config.yaml
vocab_size: 4507
rope_base: 10000.0
qk_norm: false
Each number is 200 + 20 x the weight over its row's rms, rounded and kept within 0 to 999. Layers, rows and columns count from 0. The size before them is the row's rms in percent of the matrix's.

# layer 2 attention output, 224x256, rms 0.178, rows 109-163, columns 128-255
092,222,201,210,208,167,219,240,197,180,176,214,179,196,209,142,228,198,184,218,190,224,201,188,194,238,215,195,176,204,197,186,190,167,220,190,196,228,208,204,191,218,198,236,213,239,188,185,252,190,182,208,208,183,210,198,203,195,190,213,206,170,219,210,191,144,183,181,181,213,186,171,177,205,190,184,224,214,211,209,201,198,176,197,218,217,206,179,204,196,201,209,214,175,151,171,197,186,182,195,195,218,209,181,194,195,216,188,179,209,213,220,201,243,201,185,219,224,186,187,194,225,209,185,188,167,183,217,193
111,181,184,171,212,193,182,192,226,186,224,211,223,199,195,218,158,190,211,228,212,194,233,192,207,183,183,184,228,243,199,194,176,179,175,187,209,211,185,177,207,175,211,203,196,182,181,181,207,203,193,163,182,239,208,188,222,215,189,191,195,193,222,211,207,207,210,198,188,192,195,220,206,230,191,202,173,196,181,181,228,189,204,175,213,200,202,192,200,188,204,215,191,166,216,239,201,200,196,207,194,190,197,224,186,190,183,201,223,197,213,208,209,205,186,234,228,162,185,190,206,182,189,182,218,207,198,198,202
095,231,203,206,202,198,207,177,224,211,167,226,190,164,180,174,198,210,223,201,207,213,186,228,202,163,208,198,210,179,186,226,180,235,208,228,183,213,214,227,227,244,232,218,200,214,249,224,193,154,152,194,198,203,193,192,205,206,213,200,240,180,185,209,227,192,196,220,174,193,194,205,188,178,228,194,198,213,225,203,193,207,197,193,189,218,186,193,189,206,228,226,218,195,221,200,223,189,196,227,242,209,198,222,209,251,172,199,236,218,204,200,217,190,225,188,164,185,217,198,223,221,190,184,193,221,215,203,197
096,180,164,176,177,202,246,183,207,191,188,196,182,238,203,216,203,178,203,186,215,244,188,184,196,194,178,182,207,214,157,189,201,157,185,210,182,164,228,218,182,173,198,217,197,206,200,180,234,211,195,228,197,210,167,169,216,200,158,173,214,180,180,191,228,188,198,228,192,202,182,193,212,212,198,205,203,224,234,200,180,197,194,211,195,179,193,211,204,216,205,186,185,167,224,212,213,206,182,181,201,197,191,215,211,215,191,190,191,217,194,231,191,214,187,185,198,225,217,220,186,202,229,185,211,222,207,208,200
099,168,188,222,220,190,229,173,188,235,185,209,181,192,223,221,208,215,178,193,203,163,190,225,196,189,174,201,228,205,202,205,233,193,202,198,191,196,204,191,196,178,179,215,207,200,192,207,189,197,215,199,195,205,195,178,208,178,206,183,170,200,190,195,194,212,220,223,197,193,190,238,188,183,222,168,198,197,166,202,167,191,200,204,209,225,226,215,201,193,195,205,183,178,185,209,200,191,191,221,216,208,209,233,209,233,184,209,207,194,199,198,222,190,216,212,174,177,172,231,213,192,232,192,203,192,229,211,211
117,220,199,195,189,203,193,232,222,196,185,211,173,211,209,169,182,173,204,194,204,205,212,189,195,184,188,214,169,199,202,214,212,212,188,188,201,175,210,219,198,216,180,228,214,204,206,194,184,194,205,183,207,194,212,203,191,234,224,186,190,191,240,227,199,201,197,194,225,221,218,189,188,173,210,205,204,198,197,199,196,183,199,232,214,173,189,184,178,223,202,199,217,205,169,198,199,172,191,179,176,211,194,217,197,179,236,172,195,210,196,207,211,196,236,213,198,215,217,208,214,234,228,211,199,189,205,170,220
106,244,192,209,188,218,208,148,219,215,188,231,151,227,164,224,221,214,189,188,198,172,248,171,236,185,224,175,224,201,211,231,201,192,170,201,208,225,181,211,224,206,210,204,204,210,225,166,172,198,201,195,221,222,209,203,191,178,196,177,182,221,216,172,199,208,213,196,220,161,196,205,218,194,223,206,230,212,191,233,185,211,175,199,236,221,207,222,196,190,219,191,200,192,219,198,207,225,195,244,223,196,196,204,187,175,188,184,216,208,195,186,201,189,172,186,215,235,220,213,239,239,181,206,240,191,245,230,239
108,215,161,203,187,201,191,160,207,196,213,179,175,192,196,199,215,222,197,187,214,207,212,181,199,176,208,205,202,200,200,206,224,224,239,190,197,193,180,173,212,200,226,182,188,182,209,195,202,194,172,147,192,183,163,180,250,201,165,190,195,186,203,179,252,237,189,184,187,217,163,175,192,218,209,190,189,222,197,190,206,214,234,217,190,209,183,207,187,192,236,214,172,243,206,190,206,192,197,207,193,209,189,182,219,208,191,184,191,184,178,225,208,206,188,170,214,206,201,155,164,232,192,207,199,200,200,190,157
098,206,179,193,275,225,176,212,206,242,175,236,202,181,210,213,169,185,180,169,212,213,228,197,192,227,179,182,236,175,204,216,180,206,199,153,230,200,202,209,204,189,196,198,217,156,193,185,223,177,227,191,196,197,211,194,206,204,192,193,191,177,208,179,207,210,193,215,185,201,202,226,234,198,189,191,215,209,238,183,199,196,163,185,211,183,225,196,215,190,173,174,207,183,204,184,231,224,206,209,181,214,220,234,209,161,171,215,191,189,175,212,215,179,201,230,210,198,188,219,199,189,239,194,199,197,170,233,209
093,184,176,193,179,185,209,181,202,214,192,231,238,222,158,199,223,192,208,183,195,192,191,197,189,225,189,201,184,206,194,184,181,200,205,207,175,223,176,203,178,215,189,176,187,187,194,172,178,222,241,197,176,185,197,212,198,225,238,208,153,187,220,186,164,208,186,180,221,203,205,212,213,184,200,186,205,166,220,196,208,171,175,195,239,191,181,207,195,183,227,235,222,185,208,196,195,210,205,184,206,186,220,206,223,196,226,209,194,176,200,186,201,223,172,212,212,224,207,196,224,177,193,207,211,209,211,217,204
102,202,188,193,153,198,151,206,195,222,192,203,200,216,217,207,176,220,176,236,239,224,193,182,221,235,195,204,184,219,207,200,181,212,196,208,168,215,207,193,212,230,210,199,230,195,203,175,166,230,185,187,193,207,209,198,188,191,182,193,231,175,176,173,241,200,206,215,205,218,228,184,176,242,202,181,179,214,195,175,201,203,169,218,179,185,192,172,189,190,232,178,198,184,205,187,191,198,220,209,220,204,213,201,199,174,226,222,221,251,213,201,210,189,209,183,224,183,225,167,195,223,205,190,191,167,186,213,198
103,177,183,191,203,191,228,187,200,188,185,232,208,238,159,207,194,177,192,208,196,162,205,241,202,209,202,191,168,188,228,191,181,169,208,210,210,194,192,178,190,198,201,223,193,191,228,195,191,203,203,233,200,209,201,211,221,189,207,182,203,182,189,230,228,207,226,190,151,195,193,197,225,207,208,202,194,211,259,188,199,214,232,206,174,200,200,191,197,201,223,199,204,197,194,200,219,192,182,211,195,212,222,197,193,241,200,196,207,230,179,210,204,218,190,186,196,182,154,229,186,259,192,198,208,223,229,204,174
100,201,205,199,203,220,207,215,194,198,166,194,185,214,176,194,172,197,208,218,223,180,219,200,208,196,236,193,182,187,170,243,194,214,177,208,213,200,194,226,205,214,178,214,212,219,231,246,190,231,201,192,205,179,216,195,185,205,199,199,208,158,206,191,184,176,199,186,166,218,220,210,202,219,201,184,194,179,222,198,219,197,178,206,170,218,191,231,218,168,179,193,212,192,211,182,205,196,209,204,186,196,204,188,186,212,197,201,158,178,164,176,190,198,216,214,207,180,160,180,226,190,201,186,186,209,222,195,214
101,201,217,220,197,201,228,180,190,210,240,190,175,210,204,205,232,192,170,199,207,187,204,218,212,199,210,187,208,210,238,206,197,175,212,226,234,241,180,192,219,195,184,214,218,191,183,186,171,210,189,208,190,172,194,188,193,183,180,167,196,196,219,191,217,204,188,206,212,212,182,182,199,219,198,196,224,185,188,212,204,233,247,175,195,203,231,204,191,178,224,200,225,196,184,253,161,201,230,228,190,221,195,237,216,199,190,222,202,217,220,199,201,190,226,220,204,225,202,219,188,189,199,218,194,222,193,193,183
098,200,204,216,233,213,227,186,199,200,224,217,216,225,211,186,201,204,188,190,200,217,179,215,170,206,151,174,208,230,168,211,172,235,204,198,168,240,197,192,203,195,181,226,197,190,217,198,194,200,191,182,203,209,192,201,199,203,210,195,208,234,204,223,193,206,221,187,198,187,186,223,198,210,208,208,209,195,173,212,209,181,156,205,188,165,154,147,222,201,205,206,216,174,192,194,207,179,203,163,206,186,229,198,231,204,224,198,234,220,215,210,231,192,189,228,193,212,216,233,191,200,196,206,176,180,174,185,190
107,184,185,163,217,188,206,169,192,196,225,178,246,197,206,218,203,207,161,219,243,214,181,180,215,187,216,168,181,194,239,148,197,176,190,203,208,184,215,216,212,213,217,238,222,192,208,187,208,207,183,196,215,218,196,182,197,141,209,207,215,164,180,201,203,218,220,210,188,213,204,201,209,223,199,213,212,199,182,213,225,216,218,214,185,187,165,204,219,203,189,200,216,221,174,193,209,219,180,224,179,174,188,179,202,177,186,156,191,203,191,216,169,212,211,187,215,192,180,228,183,197,183,213,194,195,198,213,201
097,227,175,171,179,198,222,188,216,186,216,183,191,205,193,192,242,185,209,207,197,155,210,202,198,198,198,216,197,212,185,196,182,219,207,198,159,220,210,211,206,206,225,184,184,204,209,197,202,205,197,209,169,148,211,197,237,187,204,221,211,215,240,235,203,219,212,188,220,219,188,196,188,198,179,186,187,204,232,192,199,208,209,193,203,209,205,218,210,195,176,211,219,203,211,191,241,186,194,174,224,190,216,223,214,209,203,196,206,183,211,192,176,187,221,198,190,226,165,195,189,214,196,209,184,198,181,177,184
094,204,204,205,201,183,229,184,220,189,214,137,177,184,216,190,212,212,194,157,213,182,178,193,194,194,234,203,235,182,208,212,210,240,164,197,234,208,186,215,253,206,185,211,196,191,212,238,193,216,209,188,209,186,196,185,157,175,219,199,216,198,235,187,219,191,191,208,196,192,213,216,171,201,183,224,214,220,204,225,175,198,249,201,182,220,227,236,192,196,182,222,200,197,187,235,206,169,186,186,195,186,178,206,171,224,184,188,160,198,219,189,215,219,205,198,195,196,179,189,233,186,207,186,162,200,207,196,177
098,241,220,202,181,227,196,206,205,179,211,200,232,210,214,187,191,234,181,213,179,217,187,195,211,194,212,220,229,201,200,187,184,188,203,205,240,191,204,171,191,222,188,186,219,194,215,188,244,141,202,173,199,212,203,194,216,241,183,205,212,239,216,202,224,192,200,204,189,194,206,197,187,191,174,194,182,213,222,189,177,190,216,185,213,187,183,203,194,211,153,193,182,227,180,176,171,220,226,208,190,216,210,214,207,219,215,204,185,187,191,207,204,212,170,180,225,222,216,180,208,198,222,187,201,175,206,187,216
107,200,200,232,188,205,218,201,184,238,242,171,222,174,161,188,226,193,217,156,179,159,194,213,201,182,200,201,192,198,214,216,175,207,202,188,164,181,201,190,146,204,191,218,192,177,233,191,228,206,196,222,228,179,202,227,171,190,215,233,201,225,226,192,244,198,230,186,213,204,227,219,179,208,207,193,187,226,228,207,182,187,203,193,186,206,193,210,207,163,211,183,190,206,187,209,220,196,152,203,202,174,200,204,220,202,202,184,199,174,214,209,188,211,171,194,196,204,238,163,223,220,210,182,192,201,198,166,206
113,218,193,195,176,205,222,178,206,200,201,213,214,189,212,185,199,182,209,168,213,191,219,201,216,217,174,197,210,191,185,206,210,210,168,195,226,216,203,220,170,201,210,225,215,186,204,198,231,219,218,160,216,186,187,177,184,205,219,221,199,202,220,203,198,160,223,213,188,194,173,210,214,192,213,162,192,220,193,181,245,212,172,227,200,178,190,188,205,217,212,196,208,214,238,214,194,212,214,207,179,199,217,171,218,221,204,198,190,222,215,204,193,177,189,224,202,226,208,216,201,205,179,175,196,230,159,195,203
090,182,220,208,214,241,208,173,216,189,212,197,236,187,204,216,218,205,203,175,220,202,205,184,184,173,216,187,195,184,214,177,247,161,227,200,185,162,233,169,200,181,164,192,215,205,176,216,209,214,221,219,224,123,225,198,219,195,192,192,214,224,199,209,266,234,201,173,199,235,198,205,183,206,203,231,177,212,201,215,201,201,215,170,203,191,217,191,206,217,166,204,179,200,213,234,208,215,188,227,194,257,190,207,201,221,214,219,185,173,174,233,201,206,245,197,185,228,207,197,223,207,184,177,198,215,209,185,206
106,206,190,196,191,167,192,212,205,172,216,182,228,199,183,171,192,229,207,223,173,216,177,198,175,199,216,180,203,208,189,211,179,200,194,199,227,200,235,192,216,260,198,208,217,196,212,190,182,221,172,188,197,236,157,208,189,198,201,256,224,192,181,177,205,216,221,217,184,205,208,215,198,221,186,169,207,204,191,192,238,171,193,197,177,174,199,192,217,215,210,199,191,197,209,228,195,178,159,195,241,192,217,201,193,223,204,185,214,215,232,185,212,202,192,202,198,172,216,195,237,215,227,176,177,186,222,214,219
142,168,187,217,230,221,164,188,157,209,187,184,200,185,196,195,226,197,210,207,214,240,184,202,192,244,185,205,185,197,189,224,183,202,236,212,199,177,183,177,185,231,184,205,199,191,202,191,244,178,189,181,212,208,192,204,222,220,254,217,170,214,158,233,171,204,185,180,205,195,224,202,202,178,188,188,205,190,168,225,195,163,198,223,190,168,181,194,176,228,172,193,199,233,222,213,202,203,200,191,184,225,171,162,162,198,177,179,196,200,232,199,188,215,225,178,232,208,173,214,189,160,228,199,193,209,222,199,221
095,197,189,221,197,178,194,192,223,154,244,186,201,177,181,187,181,209,203,179,200,197,213,199,198,216,220,199,177,190,191,229,227,219,203,206,209,244,180,182,193,208,207,201,198,171,218,194,212,211,181,197,175,168,183,184,221,184,171,213,169,179,191,202,185,211,205,187,200,201,201,197,202,217,172,219,192,202,197,222,208,176,196,187,207,200,194,192,192,200,183,198,226,205,200,218,189,200,123,184,224,177,194,178,220,191,203,200,172,217,215,177,205,194,197,232,235,219,190,203,197,220,200,217,189,225,219,205,181
108,191,173,224,181,211,213,189,218,203,219,185,213,212,194,203,219,195,194,211,193,169,222,151,196,210,191,208,183,168,182,208,196,199,204,174,211,166,227,210,185,225,201,205,204,183,196,205,186,201,221,197,219,179,185,212,195,181,167,180,166,223,192,170,217,206,200,197,214,220,200,226,181,221,222,221,172,172,176,169,195,215,200,202,194,213,181,233,179,206,222,163,213,189,197,186,202,188,205,227,199,222,219,209,231,207,204,209,219,204,190,180,184,200,196,233,173,202,205,195,211,200,226,220,230,152,194,211,197
097,218,200,187,192,188,203,210,211,205,181,205,228,215,209,207,196,214,197,182,175,201,185,181,186,155,217,189,219,229,194,214,222,219,200,198,229,180,191,186,164,195,191,206,192,184,190,187,225,166,238,188,209,190,162,181,218,200,153,184,232,209,202,218,216,184,193,209,200,199,186,174,211,194,181,204,208,197,212,182,166,198,235,184,216,188,196,155,185,230,188,163,188,167,195,187,192,215,183,204,194,178,201,209,219,212,200,213,159,208,207,192,202,210,199,211,199,230,219,208,192,196,190,213,192,203,204,195,210
095,210,197,162,201,173,198,220,170,171,216,163,210,202,222,204,148,189,199,212,150,194,201,183,235,188,172,210,225,228,207,184,198,185,206,194,212,199,231,180,237,144,193,191,194,224,183,194,222,190,216,161,184,187,186,175,214,203,171,184,197,218,224,212,191,214,210,218,193,185,206,183,223,238,203,230,187,198,208,192,228,187,231,175,219,169,197,223,184,199,234,198,204,209,202,211,194,189,192,175,178,215,213,232,204,192,207,195,196,232,233,190,194,211,169,221,211,191,231,203,191,193,198,211,190,169,208,203,202
102,198,196,196,218,212,209,209,213,187,226,187,212,190,172,196,202,187,190,187,192,192,184,189,216,232,215,216,180,194,201,211,192,229,208,187,201,226,204,188,190,212,175,205,179,222,194,181,179,204,173,219,205,189,196,204,210,210,213,192,207,226,197,219,204,193,193,221,217,188,241,226,219,224,210,234,210,215,207,177,216,198,216,233,207,180,192,211,208,195,170,181,198,194,225,210,233,195,181,211,180,199,213,164,189,176,211,207,186,175,184,200,190,172,217,169,177,199,185,198,176,155,190,201,205,180,222,209,192
100,210,190,186,200,226,198,232,207,229,192,206,196,231,198,220,209,185,213,216,218,248,230,186,214,212,213,236,207,212,193,221,195,181,155,219,226,171,204,206,229,198,217,196,176,204,173,213,189,235,220,165,183,191,169,199,210,179,180,188,200,164,231,194,199,183,207,187,222,181,207,206,224,205,219,191,190,199,191,170,201,214,168,201,231,202,175,213,222,178,175,201,199,212,200,201,184,194,224,207,190,200,186,163,173,190,192,188,197,198,217,183,190,179,200,232,199,184,210,223,175,212,207,219,212,181,208,212,220
092,210,156,195,218,175,212,225,210,166,180,219,162,185,224,201,210,151,215,227,197,208,207,225,185,176,214,209,204,195,210,201,163,222,218,191,204,210,176,198,225,201,210,213,219,208,205,215,212,184,178,151,179,211,222,215,171,208,202,217,195,225,223,222,197,188,196,228,200,227,173,184,210,217,224,191,189,211,192,209,222,213,172,205,193,211,213,182,178,187,213,198,178,191,222,196,186,208,211,184,175,213,197,187,200,207,228,188,173,196,220,201,210,221,211,204,200,187,195,167,200,191,189,177,208,214,167,204,189
098,194,190,187,213,161,198,180,208,180,208,235,221,201,193,170,214,208,226,201,192,178,198,177,173,187,215,177,190,191,208,212,208,180,230,174,196,218,193,201,222,225,233,181,182,213,196,170,205,217,207,187,179,222,179,193,194,188,192,211,192,248,212,216,190,184,214,218,191,205,190,185,229,206,202,170,177,208,209,230,190,204,171,189,218,176,189,210,225,247,197,181,196,215,197,224,223,214,205,249,194,233,197,212,222,186,182,215,209,210,200,194,197,169,189,220,179,228,186,191,249,193,192,192,204,216,199,192,203
103,193,214,222,211,184,220,211,185,190,211,168,206,199,196,208,193,244,133,209,184,230,172,199,181,149,179,188,187,194,179,202,218,197,193,232,205,167,197,223,180,204,195,202,206,184,200,224,212,190,198,178,226,218,189,208,209,171,217,180,209,219,203,164,228,191,180,200,216,222,176,215,205,173,206,226,208,191,190,204,228,205,200,239,195,179,210,185,213,190,212,183,187,175,186,209,189,179,177,207,232,211,195,222,225,225,200,172,180,205,205,215,198,198,210,216,193,207,197,190,186,199,207,196,165,227,223,198,169
095,224,184,187,213,215,241,225,231,209,189,197,218,199,202,209,161,180,200,215,230,226,223,178,213,209,221,216,193,222,208,209,210,218,228,189,254,194,158,216,190,209,195,223,231,194,186,189,179,203,202,171,195,173,177,229,168,179,197,188,198,236,190,191,203,205,217,227,195,184,207,162,179,223,198,203,204,200,205,181,219,196,202,173,227,204,197,204,172,167,174,220,198,204,176,209,183,190,249,172,200,221,188,187,197,188,232,195,211,172,202,196,188,189,221,203,239,235,207,190,199,208,220,202,201,193,203,197,190
099,237,168,184,201,205,216,208,192,219,226,219,184,181,168,220,179,198,201,192,198,200,200,197,205,217,194,214,204,184,202,182,198,226,216,179,208,214,212,215,195,197,196,175,206,170,212,204,179,205,202,183,187,224,202,196,225,201,186,267,209,164,197,185,200,159,195,185,205,201,210,204,187,176,170,188,210,201,215,152,224,183,217,198,228,172,221,217,206,217,183,231,185,205,244,191,195,188,214,224,208,174,182,155,200,198,182,182,169,195,191,205,188,199,203,209,181,215,193,175,194,195,233,179,239,211,197,195,219
107,192,192,233,216,204,181,184,195,176,206,184,219,191,199,174,192,177,198,207,192,204,207,227,188,204,195,235,242,191,181,208,206,197,196,207,222,208,169,228,203,216,217,214,202,248,183,232,193,211,178,165,194,210,214,195,195,209,217,207,200,211,203,191,187,205,202,206,197,204,189,204,194,192,185,197,179,212,205,201,189,210,201,200,221,231,222,167,212,222,205,169,177,169,178,189,197,198,205,199,208,216,222,223,206,214,202,185,197,181,229,215,229,182,198,212,159,186,183,191,216,194,193,180,185,218,186,204,177
100,195,178,207,203,212,184,204,193,197,228,203,176,182,192,230,229,205,220,165,207,174,200,214,213,221,160,188,205,200,235,183,230,214,218,200,209,195,200,193,192,206,201,203,216,238,224,186,201,178,192,263,173,194,206,192,197,224,245,226,184,213,191,229,196,191,182,190,202,203,183,226,206,206,190,187,198,196,202,203,188,194,182,204,179,211,210,223,192,131,178,185,203,200,171,193,166,201,204,200,203,186,188,173,172,178,216,177,203,160,202,186,203,218,198,152,208,198,199,209,189,175,212,181,176,231,189,186,183
100,164,182,241,210,174,185,214,223,197,190,164,162,218,201,195,183,202,228,214,201,185,208,198,218,206,217,214,207,230,210,211,162,161,204,179,210,171,204,195,221,222,190,206,192,189,203,180,231,205,216,175,172,195,203,216,201,239,216,202,184,211,211,196,197,194,213,212,215,206,198,198,189,198,213,219,197,196,212,198,191,213,209,210,208,233,205,218,200,162,168,190,180,161,195,168,203,201,212,191,193,189,196,200,186,196,221,180,183,180,187,203,207,204,179,200,169,186,199,208,199,172,235,209,194,215,197,199,205
098,209,209,194,203,202,205,171,209,203,214,221,215,203,219,169,177,203,221,202,175,222,186,201,205,204,219,207,183,196,192,214,211,201,179,233,164,209,176,199,222,243,189,189,236,219,184,210,213,180,199,204,183,210,188,209,199,192,218,194,222,169,215,226,190,172,173,210,210,211,194,231,176,195,208,174,180,163,190,183,248,196,206,187,179,193,179,235,211,181,211,206,224,201,224,197,179,196,193,168,211,171,224,210,197,221,180,207,164,188,215,183,204,205,197,206,188,173,188,165,185,190,192,208,187,192,180,210,191
094,201,238,204,191,206,204,218,159,190,224,206,221,209,250,202,205,223,236,216,192,192,191,182,210,216,219,215,194,184,228,245,225,198,170,221,154,214,217,200,210,153,176,203,202,209,173,195,174,191,194,208,180,182,193,204,178,208,212,193,181,223,187,219,200,197,175,163,207,178,175,174,196,196,186,206,200,166,209,205,195,204,201,220,185,209,200,214,200,192,198,188,166,223,195,184,190,194,205,200,205,191,165,206,203,209,194,188,179,214,200,185,196,186,220,203,193,223,199,234,180,230,191,206,232,200,178,169,182
098,199,200,208,235,200,179,196,201,192,217,210,189,163,206,169,171,208,201,191,248,192,183,246,218,215,212,242,178,216,203,176,221,212,177,171,197,177,191,224,172,187,207,207,217,171,182,172,182,176,211,212,219,186,205,219,203,189,198,203,165,200,220,201,178,189,198,190,196,202,173,237,204,223,183,220,179,223,208,201,188,209,177,206,188,196,223,173,208,226,224,176,190,201,213,192,190,205,197,212,189,211,183,183,242,207,175,207,198,225,190,202,175,205,195,178,194,212,186,211,198,188,193,204,208,213,210,194,190
104,183,211,208,178,183,206,187,192,179,205,201,254,234,191,201,215,219,206,222,218,215,207,154,181,172,178,182,190,173,193,178,205,212,191,223,209,178,161,198,231,190,194,193,193,219,218,207,206,188,188,243,206,207,212,173,235,226,192,239,194,170,187,224,218,208,188,185,201,211,216,208,233,172,180,177,196,193,188,185,209,190,186,190,215,148,210,188,203,210,203,151,190,219,203,211,211,200,175,198,214,187,196,176,223,192,218,205,185,195,208,194,207,224,194,164,214,208,211,203,182,177,206,186,177,190,234,211,176
099,208,193,170,206,194,188,211,220,250,217,220,221,203,200,203,202,214,229,163,194,182,179,207,190,179,167,223,187,199,188,188,218,196,184,186,221,195,184,232,230,192,167,192,206,178,197,195,173,197,203,238,202,187,176,191,197,227,185,211,192,214,187,175,202,190,209,189,187,199,202,189,204,143,204,148,198,198,197,162,195,184,200,222,195,212,198,179,207,207,188,207,186,215,229,220,191,203,200,209,170,201,194,191,184,214,214,201,172,187,194,195,218,230,206,220,185,197,196,199,210,192,184,204,194,173,198,228,173
092,200,185,208,195,196,221,213,193,201,163,175,204,181,190,195,189,219,184,159,182,222,183,197,197,209,203,192,235,206,200,194,220,212,190,194,195,174,216,214,199,239,243,202,191,250,205,190,170,176,149,192,224,211,238,195,194,179,167,212,190,218,200,185,192,191,222,175,195,183,190,171,210,188,185,161,208,211,206,178,183,214,176,240,202,208,193,172,222,212,205,206,203,180,196,175,216,213,224,214,175,211,205,208,191,196,165,217,234,159,221,222,186,194,220,198,205,207,209,200,197,222,200,184,207,242,205,202,177
104,190,226,221,202,209,198,231,167,204,185,194,204,201,193,198,183,201,226,158,191,173,206,173,193,193,184,249,212,219,185,207,182,181,199,204,179,171,187,196,232,198,216,230,183,229,229,143,182,196,235,198,184,217,233,192,213,197,227,181,196,204,165,228,155,225,232,215,213,218,206,198,205,211,208,200,181,179,175,208,198,173,176,174,193,200,199,211,176,208,192,197,180,175,197,190,210,176,160,165,185,203,189,210,201,212,182,205,187,184,205,200,222,202,179,198,172,196,202,180,202,205,186,187,179,193,203,186,187
093,163,188,223,183,183,201,217,213,189,179,213,183,190,228,206,171,197,190,205,167,200,226,204,208,188,196,186,209,171,217,195,218,227,204,253,188,225,213,229,194,216,218,192,207,171,212,202,175,201,219,199,195,180,195,194,196,194,230,215,191,212,221,194,240,203,226,197,181,210,184,204,189,204,196,199,212,168,201,205,205,174,228,193,189,202,192,203,176,185,218,168,170,214,193,211,185,188,168,179,199,172,201,180,195,210,202,181,225,215,191,157,218,208,160,213,209,208,198,243,184,219,203,221,230,158,186,216,186
088,186,173,203,205,229,221,191,197,207,187,243,151,186,201,175,213,200,241,168,182,229,200,189,184,219,215,206,209,192,234,224,218,190,228,203,189,198,207,173,203,222,191,180,209,227,187,220,195,153,229,192,206,234,215,203,219,196,214,194,190,197,202,206,206,246,211,190,190,190,231,214,219,232,177,189,208,185,197,247,215,187,218,207,203,173,201,199,200,203,139,181,214,223,190,183,202,175,196,199,191,186,191,207,213,207,226,192,192,195,182,195,204,241,196,206,202,209,168,220,166,203,170,225,205,212,211,185,212
087,215,198,186,231,199,217,194,213,151,194,179,231,211,182,208,186,190,217,227,185,205,232,201,206,229,186,217,217,183,208,184,177,190,199,167,223,233,215,195,171,212,198,199,202,219,209,190,207,179,213,219,200,197,203,213,190,204,203,194,192,213,189,183,209,178,239,189,209,178,161,164,199,226,187,208,212,208,218,215,222,193,172,191,198,188,181,182,191,188,232,190,171,205,199,191,222,225,220,200,166,218,199,218,210,203,169,232,222,179,223,201,220,233,184,204,193,193,217,191,196,149,201,233,212,200,199,183,186
104,189,215,206,210,188,226,181,202,222,202,194,185,215,189,166,217,202,197,185,233,178,222,240,196,189,223,186,176,209,205,163,219,188,183,173,205,204,198,208,201,204,215,199,185,223,221,196,160,197,177,207,210,189,224,188,196,221,179,203,157,215,238,216,200,184,211,204,203,186,179,231,210,193,252,197,202,201,208,196,192,213,217,161,218,207,182,197,191,188,214,197,230,201,208,213,190,194,199,218,202,194,199,181,191,179,200,199,214,186,182,193,196,229,193,200,209,198,208,196,186,183,228,205,196,192,184,201,221
096,207,213,210,205,186,206,180,222,239,201,182,189,229,234,198,221,184,221,219,170,205,234,191,205,206,201,220,161,177,222,217,204,211,195,186,151,179,241,197,183,206,171,165,172,239,204,209,231,206,198,203,228,197,169,183,192,216,219,191,223,186,204,210,220,211,173,158,216,175,217,197,206,166,185,197,192,186,196,182,201,214,203,216,230,229,222,236,222,215,181,184,244,202,195,208,203,187,197,215,203,212,209,203,238,216,215,182,180,212,183,202,185,177,188,221,142,206,184,176,196,203,195,209,222,218,178,227,172
089,200,201,213,193,172,208,209,186,205,217,232,241,222,200,212,185,212,216,226,230,209,210,167,193,194,216,215,189,199,219,229,193,186,222,178,237,198,198,202,203,198,207,178,227,242,195,207,184,203,219,164,216,207,209,210,207,197,193,211,162,140,167,212,227,197,208,180,175,231,195,219,209,224,214,200,211,196,215,238,244,177,234,185,182,202,215,211,201,198,238,176,217,185,168,194,204,197,195,206,162,194,197,190,186,190,239,203,217,183,190,199,204,223,218,208,187,197,189,226,171,160,199,198,187,222,199,195,194
090,191,176,174,208,244,222,186,178,169,212,177,184,190,182,202,223,216,193,184,225,202,203,206,209,220,230,182,161,177,197,201,184,198,208,178,212,203,251,216,218,211,190,191,179,187,210,208,211,196,177,211,218,209,220,185,197,181,178,191,212,219,207,210,175,216,211,189,231,178,187,202,199,212,188,197,197,176,233,213,204,173,180,203,206,192,188,212,206,229,179,200,165,173,222,210,221,207,199,196,195,203,240,220,212,200,179,199,183,208,189,206,173,165,192,201,201,194,192,171,232,212,214,192,212,195,208,179,223
103,210,214,238,215,208,201,190,213,238,189,212,188,222,226,200,219,228,206,203,207,213,196,169,193,210,160,200,177,193,198,219,211,189,186,187,187,218,189,192,219,188,195,200,209,223,177,159,205,181,221,196,210,238,215,211,215,220,216,194,178,185,195,190,198,207,198,187,195,185,160,206,187,185,190,187,202,194,190,188,208,208,159,189,208,187,202,198,217,199,192,169,195,209,210,184,182,208,197,220,222,222,217,169,223,228,196,238,202,185,181,221,195,213,201,202,178,201,173,208,179,209,183,210,210,194,200,181,226
087,182,208,238,217,223,215,197,207,205,200,182,175,208,187,195,209,223,215,201,214,193,193,179,185,170,195,207,196,206,207,199,193,184,203,185,162,206,202,199,198,228,212,172,187,195,211,218,191,189,212,190,186,195,198,221,208,201,226,223,247,201,216,201,187,217,213,201,202,197,149,209,209,166,227,221,204,195,188,211,211,202,177,194,227,196,208,207,212,218,188,201,214,184,206,187,192,227,208,208,197,234,209,189,211,162,202,175,200,194,200,204,209,239,241,167,204,187,196,183,207,192,196,164,180,224,192,193,197
099,212,190,200,207,197,205,237,193,203,193,218,172,201,219,211,218,180,186,193,216,154,173,216,223,212,219,168,224,177,205,201,221,214,185,173,190,189,191,202,177,199,193,167,206,182,208,150,201,191,219,193,243,181,198,207,152,170,202,193,189,190,188,173,209,198,220,216,191,204,175,178,193,217,201,177,206,190,196,203,170,224,205,223,197,204,197,187,184,189,207,204,192,208,202,177,179,205,199,232,186,181,213,198,191,191,208,223,203,204,189,201,172,202,169,172,199,214,185,201,223,216,193,217,209,207,204,209,170